config.yaml
norm_place: "pre"
extras: ["some layers without attention", "local attention windows", "gated attention", "a norm on each head", "value embeddings", "an embedding shortcut", "learned residual scales", "capped logits"]
optimizer: "adamw"
lr: 0.00276
beta1: 0.9
batch_tokens: 65536
train_tokens: 388000000
Each number is 128 + 24 x the weight over its row's rms, rounded and kept within 0 to 255. Layers, rows and columns count from 0. Numbers have three digits each. The size before them is the row's rms in percent of the matrix's.

# layer 8 MLP down (transposed), 768x192, rms 0.136, rows 620-767, columns 96-127
104:152125094105065118088136117093121118118129157116112126124120149134156120143153112099122139145119
096:126138136149118162174138131145084164127146129128136136097124115129116144131135190109168125137160
104:117112128135113131130179167131097146123143130121102132139104152131150162174131135143157088127119
108:120139177112150118111130122139096147110132167120141117121107142143129130106131181085178075109123
105:087142132116131115093132123147113151123158154133075114082130160110147117145147096118145110124143
096:142112053089050182135135125116126111130112096121129114143100109115151123166146115175131174109109
108:124117103162106133158125121103182127095148132148154131148099097113158151134144088147111107130152
102:103108140151104083086160110158181162123102141170132152128104156128162098151147146109136117106108
107:115139093133063150188182095108110134165120154151119161163109076126161144139112115131145153146106
105:159112128118127142162150098150112117106126092109107127133118164129133172142154139166081176139127
103:142140122090092126134123129118103115146142092126186134167119096107150111146132103182162128125101
098:143113130142139129119100135121160092180110112114123120164089117123114125112163112136103123174098
088:149135154088156110135116108180143130089150107147123090164116134118119115141141104150115120077105
094:128112145112115096128095125138112154162121175154108116145118157144098106119113127160139115128108
112:127117145127119148127126099143128144139133137127098088119106165135134151139090141108129092115139
097:176137135140146125121110113128118101149103093127149113166131069132124129169116102130114134091115
109:098137119089157144110114149139148181170094121141109115163116163102103108116137092133109104127074
100:166145142084116135106125108139125118118150104140121145132137121127087145126125150140088112157123
111:162151169136101094136143136138129162123070138160132119139130127120142130130107108123149097119109
099:137085086095127170138127137142146121147152109103126119124123140157104156061156111192140130126167
088:120163127138154091187094137121119091144123104086150135104101122120107111172126133154130152098147
100:164118122159141091105175146140173123112142133130172157144166177146142123098132094120130144082157
098:138135113131153152157105122135122120106116175107095117084157160118121135130084121129134113125138
102:168122169180119157119150116139131112127162128148119160095111109145103097143110115132147131113119
104:137098104135115129138136122080135138130176129146143128106124120076156131130089141159113097125144
101:150152153144131122138139136091128146124086121163135171072105089184128116124126149120100121107116
101:073122144162126131107142101152181100128131117146126109127134142125126143148152122129093158169106
109:118114142121114111118135118087088096166141197127119073104107161143146145075129101131143093145095
119:133113125121117174148136111175144125147174132143101131138128093091137131116138130098136057153146
103:168139116113078105144122128106148123159149171141121115144106094113141116085133103120111117127114
100:109183095136132162127101150109129116100148109178084146136127178121121151128114136132123136145110
101:121103153139101097121163132118161126145131113143106111068164098130089154100082133117148155162153
094:159155135108186142135152139120118116145121126120102128166193143131096193145165125124134141161166
095:151119091103097096139121086126165127149129127116140131124111122104123106107117091141110090117138
106:112150107116121098153116128165116079159101124148114076139121176130161120089134109128139116124107
029:039154113128140131123197135148133108144133152157151072151162119133143129108196113119123139167133
101:126116133094110136163113107160100105121109144136118159101165118107135154111161102140156116093139
094:144137097110106161089137170140134086148156129082124120115142152120112085147143129126104153144132
103:097144126143108159162130083148128147196113068106142112158111114129150114170090141138136130139141
105:113114092143105143108174117150171108147128126085115185078135122112141104133159144084098163132108
104:134116161130112137172110110143115115140102147099147135152100161098140099121117083173118114157134
106:163087105083134148100153110157127160157152098127115095121064149119116133098139113112131120083135
112:089067119117079143144128098132117109131132156125118111163130150123177150128144120111131142135123
090:141105166102153118132103140150149125135121168098104173164123104108116134118150102130129101086113
104:132138135154117135115117146128098076124144074105178125078096108065103136171147122141129194132069
103:132096117153143140088142165097123122132156125101116103104126161140130145123109126139108102082102
018:140143106131103108132123156117153089135122124140123111108135166125104125122153137115089159126134
119:134134102146153133147142105124109170135068130106142153090104091110125117122134104090115105095130
105:111147112171181095132140092132137108116096093119121142101147121087185134146147132132129146178107
096:127089103140086127122102120130102146117151092137128124128096081179107118102137137134120109095107
127:147164111120141120109115166105101132133155114166156114143109140111132105123138152140122149126116
101:090170153175103135154127089131157174136063174167161142170127139151113155125128098107107123126113
094:171076197087138102067184141147127145134120092106117131106150093148108096129152105152122122100109
099:128098158113098136114128104115142132155116128114136112129125133121113132116092168118135092117155
099:135166128088143116133080139126135130161137131147134141105149105140109101122094151180192134113183
101:130105145094111150154151129111127124127150115113119131189135092140099135111146107134154119137143
103:169120103132112131133150161117129154115118140137161141130120136076169074133098128142155150119106
101:116123135143156157130136103153101146115099160125114120157087141141149074126128126140113150199109
018:128143077103100177162133136112114119125121097155133122162150147159139142123137149104161118129134
103:133116166164124096132139120106114136126106181126142129126142108122131130143127123081125090095106
105:136124139096119108087126102119115131153132147104100155156096121166119111127141155118103132091106
100:128158134124128130133110130084061147134091137131110139124135163156084156157120114157154117120074
109:128102145183152120125132126157190124117149103182117151110156108133074125111110108103153185134150
101:129126151152097089109157178115148146131122128101070157108082130156117087093165116138094126138130
122:106067094134126165163120130166125138105097127107182142180143152125088098140127145125106112096123
095:149123163081109138115097095113107111127129120135106104092121117173142120138131146175134111161154
105:151120153132117137148121141100143140138103089155101135129167079111139112114114112132137104126132
108:111176140139145144155093175131128139146168161153166107116169152115100142120126107090103155165124
093:131129159158146145132108108131135131093113151128139121090148142082116163112132122108145132127172
093:106159141136138183130104126138179131140114125113122096107127136093102083126134158127120220143135
097:140137126139146120135166138118134132162123122125126181170093149121119145148084092095130091135078
092:122110131129132153080162123136115118108145147138127146117086143097129096153094111149146143122120
110:124115098152134185146142123137174117159097138129158089172157111105172111110153160110151114140114
098:130143163149115114128096095133141150165151101113104156151119124125159110111108101112153129148172
100:188127123138137108191127149124162134152124143095152091135095148163135092165154090139099109146125
090:107139144152108136139166130126096164129148114115174122123122097113113101216125130131108141142169
020:102109185129145124106144151136119124121166071118122159116165142149132148124130120151107136162151
102:112098154142089167125142122150130135140108117146163114151195162109122155150112108094115140134117
103:114108101142084117189099129110115180132110122161144088154151125150105112158085150164171139124114
112:136122138130158119104098123143136099152113126186120131155094133149123113123088171123167126105100
106:120128113110158110142132127099116105103117131162165123110132158115146125124114110120150181125120
103:152133113097127115148119111160140161109146108108137136146218105098095129148130151140138095134169
024:129124135128140101147087124107089125132153095076126105123171152143096105144121126123124093149111
121:131131139108160161150162114106171123095142114140102114117128124130145109137120163155128136113122
106:114159100096138117176097111129092098141121134121135128163088095146137108111131110140099136159153
104:099144111153179114104159107162116142135089126132119142144110139144162122122124132117119108108142
100:143096134158144119133122129134160132155138101118115102115131146102077131138151119135122134105156
020:138170165092147183111117149136131157139148126123130126085124135127134104104136126147140136134119
094:087135093090122149147142118155138135154163192114143109102124123104170160108150117166185135154132
108:115146169160120125141081130120137096145163154087150127157120095151131151100112141108103087163118
101:130109127165145113124154116142148147103112092125132148135131138115081106126128124139108144090146
089:130169106149131104147116132155128123114133180161112116113145148147111134079106132132156161098122
102:088129142087115103155132079137103126173106134132138091140159121139097135170143129113174104152130
099:094109146146141123111147095089141089131109149116151156129117147110133154124097118122112161106156
106:109175160103158095186139129140122104155125153105125104120096210136121123084153099126116122107111
119:104158114095133126096107131117104096136135154118169127122116115140107157154149148096118120174122
115:090136119139090093108150130166158120102124156133118118118125122152099155131126124078139133127104
099:137127147112115108123125074137122097166134111141150107158156128141150118139122154093177132164124
114:136133138095109163168121088161106141124102150119158126113103121102143136148136140105132148148140
093:142124083116117090114146096121132138150143098118075123137107138115125168147134127122175160112094
099:164137171124120144141124131118155101134083086114130155114155084127133110129090114136126125067126
104:150175140144122116146103119098114109094124131152110125127111147094136127146154094136165150077077
108:128099143114063142125101143137166134179099139153132091171136133143114154147146147119147135117080
101:094102119121150116145111121123094096165146154101123148128136100148096131166139154117161147104105
103:179132105143120099164142134123072136114150107145154131149145132152100125123160139157119128096107
104:156166156094165155106132143166185111131187146128139109119110127073144114107109151128166140154118
098:090146106163163160122081135120144136145116112126169068187131115106159107134117103121103185115130
094:144124134116101134136110151077113154144092091126147164142138109119141112101138119146143132111124
090:122154173132116118131085150129121139138119141118142127143131129104159111087137145144111141078185
105:187138181132134086190107155088147114138139175143105111130149156125138125074143111156131100122109
019:151168151154090118120134143165137153176123078121072114127179133122114118108119145118128124196105
092:130150137139150127132115172178137173134089127160181099123140069118128144108123080163106101098129
107:141141109137152126144140120175192109097122130126159147119146176099148119156161145109089142121108
104:119118079143147154161097099132100138146155126117127094148106113079124076152131119103099153123152
103:106181150126133137108113073142117141141116159133113102103092109114175115130110079127128159131148
097:117158163167139153100132112142142127095141134159109124115144136134121129105127122106068113146134
096:158136112153140142136130108155140152127159143097163120071107125096171096146140133157132146151185
095:123101171127120127152082095067105129156141118124154144137179128128118132165138132160161157150132
108:144163119110110138122148129077170153165144094176110158102154110177142116134135135168154105075133
106:116134102086139146135144094127113135125120160111147127116095162121127162096109132099137145082064
102:142115120097128137170093159095151096100153093171125152177109137121163114106124158155136142095135
114:125115149143089165153123129145105099185132160133139127145105114137083136110144113117116144142116
101:163108137110142159171102133104110127111123115107094192176126148143086089120124106111088103117121
105:108145139133140121139118155126129140073174130125099085125105083177110108127139129129148146141176
101:159130111123109094136133160118100120075151176136114098132159164137137103083173113118101121078147
093:135132089137093106112152106156126109129123130142120120131153101112114127159132147114173105124136
098:167161144117131127128122103097149104134135081112110168153132132180161087152116153113097118141112
109:139086152111147148130097074143136102168118132112128094102138116080129130127143166107170146128142
106:123113128124148161118102078120144139117105160100169117123132124134105175133151127088134146180190
088:137159102131100150134125115162166143140145108100107123135078180145124102126109142138156130099110
101:110138133156150137133127175149112119138163135125146104139143155132126134132095131131075156092121
086:122090103154155110113113149113137122128178122115114136158110180095124114200128162096149120111108
102:140094141149153139149061136175108123194128142149097169134149089123139131140137135084105131128086
105:096184159102124133158097149082103133114160166121096118100147096144108159135139132138139145144144
108:088115146115151072124129132093069113102107111121171152152118151119102118161151112133145183143122
100:126107113119139155156105149145145146166133166196141127130100136139154110147133111128145106116113
022:119126161092156103158123128162111148142155107166146113102122126140154165101062117134124117123127
095:165144107107122137132119103123121131136112137127120142146055166133096141178106094114126134100158
106:139120142118080140127106148152130114151130158152122121134154126139084138113119106158155111124116
111:105119138150163119143101119142097140162146112144133104113126122118165144133173168117102119114160
090:137120129157116192120148146115135121134155095147117111131172084121145090128119187127133113111164
017:145121125136146102159099088177098148106080157122122132084148085137143138136131186143105154122125
107:103113168138087101131135139180142111126150124177096129118158190091137088087096137124166104114140
105:122137143151168130088110118120158093135111112149100090158120069109125121116131121106133157111135
093:164105164145118121146147171122136116131143110121135147138177129127093101136122139102150115150115
119:116129122147163118152143123157167119125152136186155117138131097090134175115094157128122149127128
097:114125115151089153091138140144093124085106115139116061120132169119135122090138120104157096172155
089:132117123127111100144113111075124151166128105126133104162112160096160107169089137076131108101131
# layer 8 MLP up, 768x192, rms 0.143, rows 621-767, columns 96-127
097:145149082138115117117121079143113136107133098160135176118123117111159165169150134157129113128153
101:150167122159163111147144087167146102089162095174078140158091159117123159087128112094171137103153
106:119159096097118113134134155135161120094152111170128076125104105123129130161112142126079184124179
105:152153136115146124085134122124103169113152149108140156104160144161138146129180113171167147124137
092:125143169131128122106131123111155142153151132097132155143136136124154120123141162128094100119109
105:158148133146129099117131105086111149107156126143146148136110116150077168164149069122130145162139
105:138181165120132128120144127126120148119137127171111145094120054142122082140104139115136151138114
109:121093118100180160132124116177129135137118120121129126145107124131129142156122084128141125123105
101:162113139100122101123116138084109114145121058142146140103122140148103169131119123101086133107150
102:139173131098143108130131148149148123117138122119119119112145117118155102113119156193097131135148
095:086131137137150115131105150103154136084102166122115109147130150123163116125191124148096125164136
091:124092128116123100115109178081098107181120113144096129139107148131084127132131097124133112175164
096:147117138076157093134137111140091178121111147110090103178099163181135176144084135155113111146136
109:131121095119136122076138133148093112147137130115135105102130129116127114115101090150085123187095
093:154178176103138127120185142148153123111107130153102107175160094146125109115145080137137122148113
107:118126126107119119082129179120139117099129108139109148122125124152125152144144144140076132124096
104:119133160120155131145137157121144093143102131107120101153156131149065157107120140099146125131122
109:158156116159152149141105150083102105102179153128126142157115070129128152145143145135103120153111
097:108114144078141166162125193114138136113113115081159130160078135130145121149126129134065144116064
088:175154121086132126140135125119139106145155118122113153172115116135148087144124120133113181152117
102:134128091114122123128160154132130129115121124158135096134098118209082129123119126122144118130099
093:157133127083125134086130135133100184157121124109149134123130148132131119104165150146103129157142
102:123119129060140105113152131110101121145156099090130156085103115108126141154121096111115151154138
101:106153127090145089113169118090103107133174115128132144101133138162113088132105109143101093111148
102:133146157071143132097144144144140153158130146141093128095135136167141071114133121089084116119117
107:104121139124152135137130160148121151173102127072143164112127111114121127148168150119079155121117
110:168142155137133071159134126114105106139080158107098145095117113151116138112099145122126104125148
114:133111084125118155105097161136092156157120137141133165129172124143148141131096162103124139109148
104:114121130091110114147177142127174195101144074094113151100076086139116085142087102117123101142127
096:138105157123163175158126174135135147109145102109136127077120081138102134151098142121123091123165
101:133112120106164130123136109106131102119134128100101102105095146155168135161135149190116110088108
097:117117160109136153119143132124118125084111074097130084128164107119148152157101137193116139147103
099:136102118072121115158098080136157098104129109109089142136095143146133176141090082130089156163142
099:142106142056121122096111144152150156109132124150139118130120111123091132121143142086093116144174
034:147128122109168126094174136133103154128120112096122157127123113170106136145137117128088128147141
100:118122134167165134141123116168155166136131158098141138104084139102120139101149143134117126144144
097:172121122130144124129100128137161184100149128089117091160140136105154109116144163110087104162163
103:153148109142131156142133125110121129154121146153114118142121137137160120110091125089145157142110
108:167117167114113137103157089132107186149153098140113136111118136140120067178147137127134104147134
105:122133116134118162113153140126099103143141143146114129062114123141105091184112090086137134173106
103:109120140117161149094121122105113149120138125124136150142155136117142141127119153154134142099110
110:169148147109142123146132182131117117125107125146103161134130135131143164155138108156129095122153
094:115132160110117169088114124070132111138148112118116159117135136123135088109121132103122171162123
103:150162178096125111139135144142130137152145135147097142163107122167133125151121084142085102078136
104:134171098098164140148141121147083145103146143061112105161096140133090115160105135134119129098113
025:114157125130144124116172149102123164126117110115084145109095087164111122155118115119103108140111
121:133160125139156111103147137097124135139086116121147145096143118138097132125144097193093107148110
104:097147122127147106110124149111123097065121110131126136117140130135135114112158155151139100147150
094:129111112127142097135120136137105118097146074132075124098159119158143086114140127132137155168111
128:130145121108130105096109126102129183137145138179111113143103110124166101095147106118082091101178
103:107209094138112158137189102081087153130118067142127117109135110129109117161065109110125164154121
092:114130097064117115119111127138067114118114156154126188123140094129086160100106136130132133183119
098:115160140140119143115137111192097124128168126144122128082102129108114145177161126132152161115102
097:120146149104166173112135122153145113136145132136080113117131068117085104099150125146120188117137
103:179133140121143144147178103108132172133140101151076117122131092153124132161146155121119098129106
107:147163125104136161119113139164134149131146053166101128148139107153124115139123110163126160151145
098:161115103125141120130172130116129132081115093139103100141085133138081108123103112126120108092139
025:153150107102139118132158142121109146129128124122112137129087085140123149146156131124112142128127
107:125137183135138071156157090152101193110116144144091102114129112141077110128129138129157178156111
105:143176127111166096120109098127098117158179110162136170130129086113162167122107146159152118110119
095:171132146133143109109134194119105142151154133115145140125147103160130203147064097129150129096152
107:195134148124172136164140137114155138111128109152126143128124110167138113147178128141126115098110
100:146124106072105121102111095110138132162115122151125181097108143143119139136133146150093096162132
122:144099078110126133095118130134151140116110141148134149116109112162106118119111102083100139127129
097:167134140072166131119112159110123143142127154128148165112129068147135153151155119148097149107106
105:153127155145094131154115101094114107119119119157087100103071124177143115100087125110149141128134
107:138162141119102158127134145126109114116123148078106096125095126155106118129115144134115116101091
097:113115099060143163105118126172085151123149091114149171163140104130117090134137148158148110122133
095:133135097148135116141146124119050169121115127118128143106102147119102130211101116161091123130173
094:116100103121182134127115116149095190156156084157095171096063136127131161098100109112131167122176
088:123161192130150188119135150142127117175093116125085157128152106143102101106188104118097131137126
111:107129147104122145109125160119128130169088129093151157121116144127121138114115144098109135133129
096:145161106130110125125107116103123158144131160127137135115125095097128148122138098104114153133105
102:121108111120145178100130174095122088126093140125140105134100125112148114123111179128149149118103
088:130155118133154129154157199125161198121140130097115097101106076120167152154142132131077101107162
028:133123129139144124130148096123107154102125118141116104135123130175088132132136121145112114195127
097:113150119118140126148158130124146072119120104162115114112127127115100138119103090108089132138133
106:104130128088145176121119142094142127136091140137139109136143061130163171161125139165119117160156
107:131156138141112159138139148157115145124116109166124122154122136114120160087158119133175150160106
106:126103173108138115113130111113108129155146129105116116106121159125153118107112115140119116109121
095:189156114126186164144176162116069186151146117149103124114101107138121118133127120105161141151114
024:134135133114100128101155145128128143102159117114152135123075079158089162156112114111095112129129
113:113148101137141067138146135110134142101167139122106126113101131111077110109144135095088161127132
112:140127170121126099122133162160143099111139103106081119133093147129134119128161082127073165134150
104:151091149123173156149129096146095148125084118097081125102120115130115112134074102072143155158099
098:141095125115132113136136144131147080117159141138129109087088129167108128146111167108118157157138
023:158142127132174135145174130124137121115142111111139125123095097135121123148120143121093112149170
095:156151163133124154101108164141119154095119137098151129100141151136147132170128090118129132154139
100:145091135108121136118141192129141136104123094125136097122060119148117105110087094121103143172159
099:176084143109148128146146095099138135103184112135154145135120133149137176127134132160089137096111
089:088151141114143126146142139105150171106080115157144142177175143129108122114116134113122150137160
103:168167112116126158130141113115118132143107060181076120129143063126133148135120129148117135144118
099:138164114076165160143171105138086125085126127104144150101135139133128128097144093074129136139159
104:192116112098166113120106122137158105093132142145151105156068124182095113101136070127122113096136
123:142086141132118105100115098129172122099152131171079129087138116126132099126150140127113104173168
123:145139080120140083146121139124129139102116129127106093145113146154091127113152062142114135199158
098:165156140116122161147154121142100155097138128073116097082123122136104128127162124184135178118165
113:147109125123119168121198162137134127158173122127088118129135145123112102135099103097099160137113
089:146097126125108111134129157178132128166104128156126087152146144144144122072135125124137115080135
096:156177148132134075159149092110149154150095142153138159138149137130131133117141092126126112153120
099:151162085133140135114142142108120115103155135131098105108072123179097144141164080145100116072147
110:113127100135142116105104147110142174109105124152118153132139118139093207118085104121109098153138
101:108126120119120134077114182139111164131165119154123194151146101130112157137127158110106115085132
101:114157104121119170111152114137103153101136116118095095117093121155118091144179097152156126093105
102:125162115075114138115114148149166122110137128103136133100080121135119117114131142129163088134116
107:140115119101112097139119106130143162113150095128124096127117135145113136154124164143092138121115
095:142118089104145118140152089139128108108140116144110114145101135190139124131116134135146102110129
092:167109075098140134130109115113088127106143089133109152115077145130093110084138052138111154150164
102:148153127094155087129117102116169112119162105113141108131123128146108161161145128125114098104168
025:132172118131147128092143164127127133110135107115120147112130068151128088160147124181114116127134
090:179112095111149094136131108094106163104120145111170129100128110139121093149155123099114095127127
108:125161087097125170148140184131123147121138127114076126148161161158124153138095172143144122172100
107:144144131137143132124137115131132117136163105131150159142123131109132086173153131084100135131150
101:088204096155150098097131118083108115113151129111115149096137150193113111142142123109139174124143
097:104136117115118180141137148141067121123126160139133091103142108115121123170167123164132107109146
097:154090120128178132140144158150156146100112110138142147118134125128157135131111122132130106122148
094:116109135132131178132152150124103144083163131098154113083125087142103138148171074117138092114158
114:130156116127174141117124109108086131117088121077156142146132085168127160165175085130144124123119
104:152190154136144109135146132141101145145162101111111174137112082131148138143173138134093171096109
107:176168123106132148165121159111120148110161124104133166127106092133133131123130132157114135085135
116:139137100082143116135127158140114116117164130131148167083154097170113166187153140121137149143108
104:135182134138122086133118146109099199125129125111120146106103146137135152121089133152124160158128
104:106154124133149153120150176071154130089150139131121081137136110116164148138122158110107154173160
096:151134104090160135126133111130130120129137127139117124112114111105112155164139163184113138116084
094:117164100110143169108162097117127108083134128146126147132136094128069117139119136100111123178110
095:181162155081140116156121133134099151136144080125154109124146098135177132126166146132129093105107
106:121106105109117123110142143154124144128108082098130147110151109137144099133110143118096118102182
102:127144086106130146123163085122127148146154093156107093136147131117135159148123126113116093160133
091:101114145072120149094124142084169130085167101185136154143118138117144145077098133119148124143138
097:166120134140151161124139163146092163083131073134138138130095125158126165129084110126115110133124
089:153177119127148099119150125120109151144105135149116069088127130135141105106132124136096168116114
105:142126112153160147131132180127129122154142144162121094161134108160127120131129117144113113139137
108:176164131112147152128174151094119170114111148120113124101137090125150145147138082132132126160149
122:157119112122172121112125125127103169078137077131106137162112111158162126116120107122118118159128
101:107133102133135128136135148120100116137110099166084165160108089151118176134151139117157121112148
028:141116134102128114137153145150112122125163128106116159125099079147119155151154122130117141124156
094:129139152128101156129125117135152149129116141104151155112096068109111139116084078125158127142149
108:151119110139143108175122110084100117111135128154089125079104112173090154121095086103140121162106
107:153086114110138111141113126126115131157139159143124132161155119132153129125124127133120130172151
092:139169158135128159122114164154127115132136104172133148158146102125122139119160158134143153115114
025:130119111121167129124174105088117138112126105154111152102100117135098132158110081140112111139134
103:194141115081163151113109122137100087162109116122092140147134113150142175146128101174139172113128
105:170142105129148127134088131106138138142105120104134137091088105136122154142111146155148109130084
092:126106116124136111135110155158097154100179137130152131162127123126151106151143130098153118096107
111:134111117116103115118176128140154148083152136140139163091115134173133147125169072136142116128132
100:134131124147100136162128153118146190107126108127113178075137126146149136132119135160134137162154
092:126128155080142090117121099121088098119096151136111109149087156162124172086106128129152120200154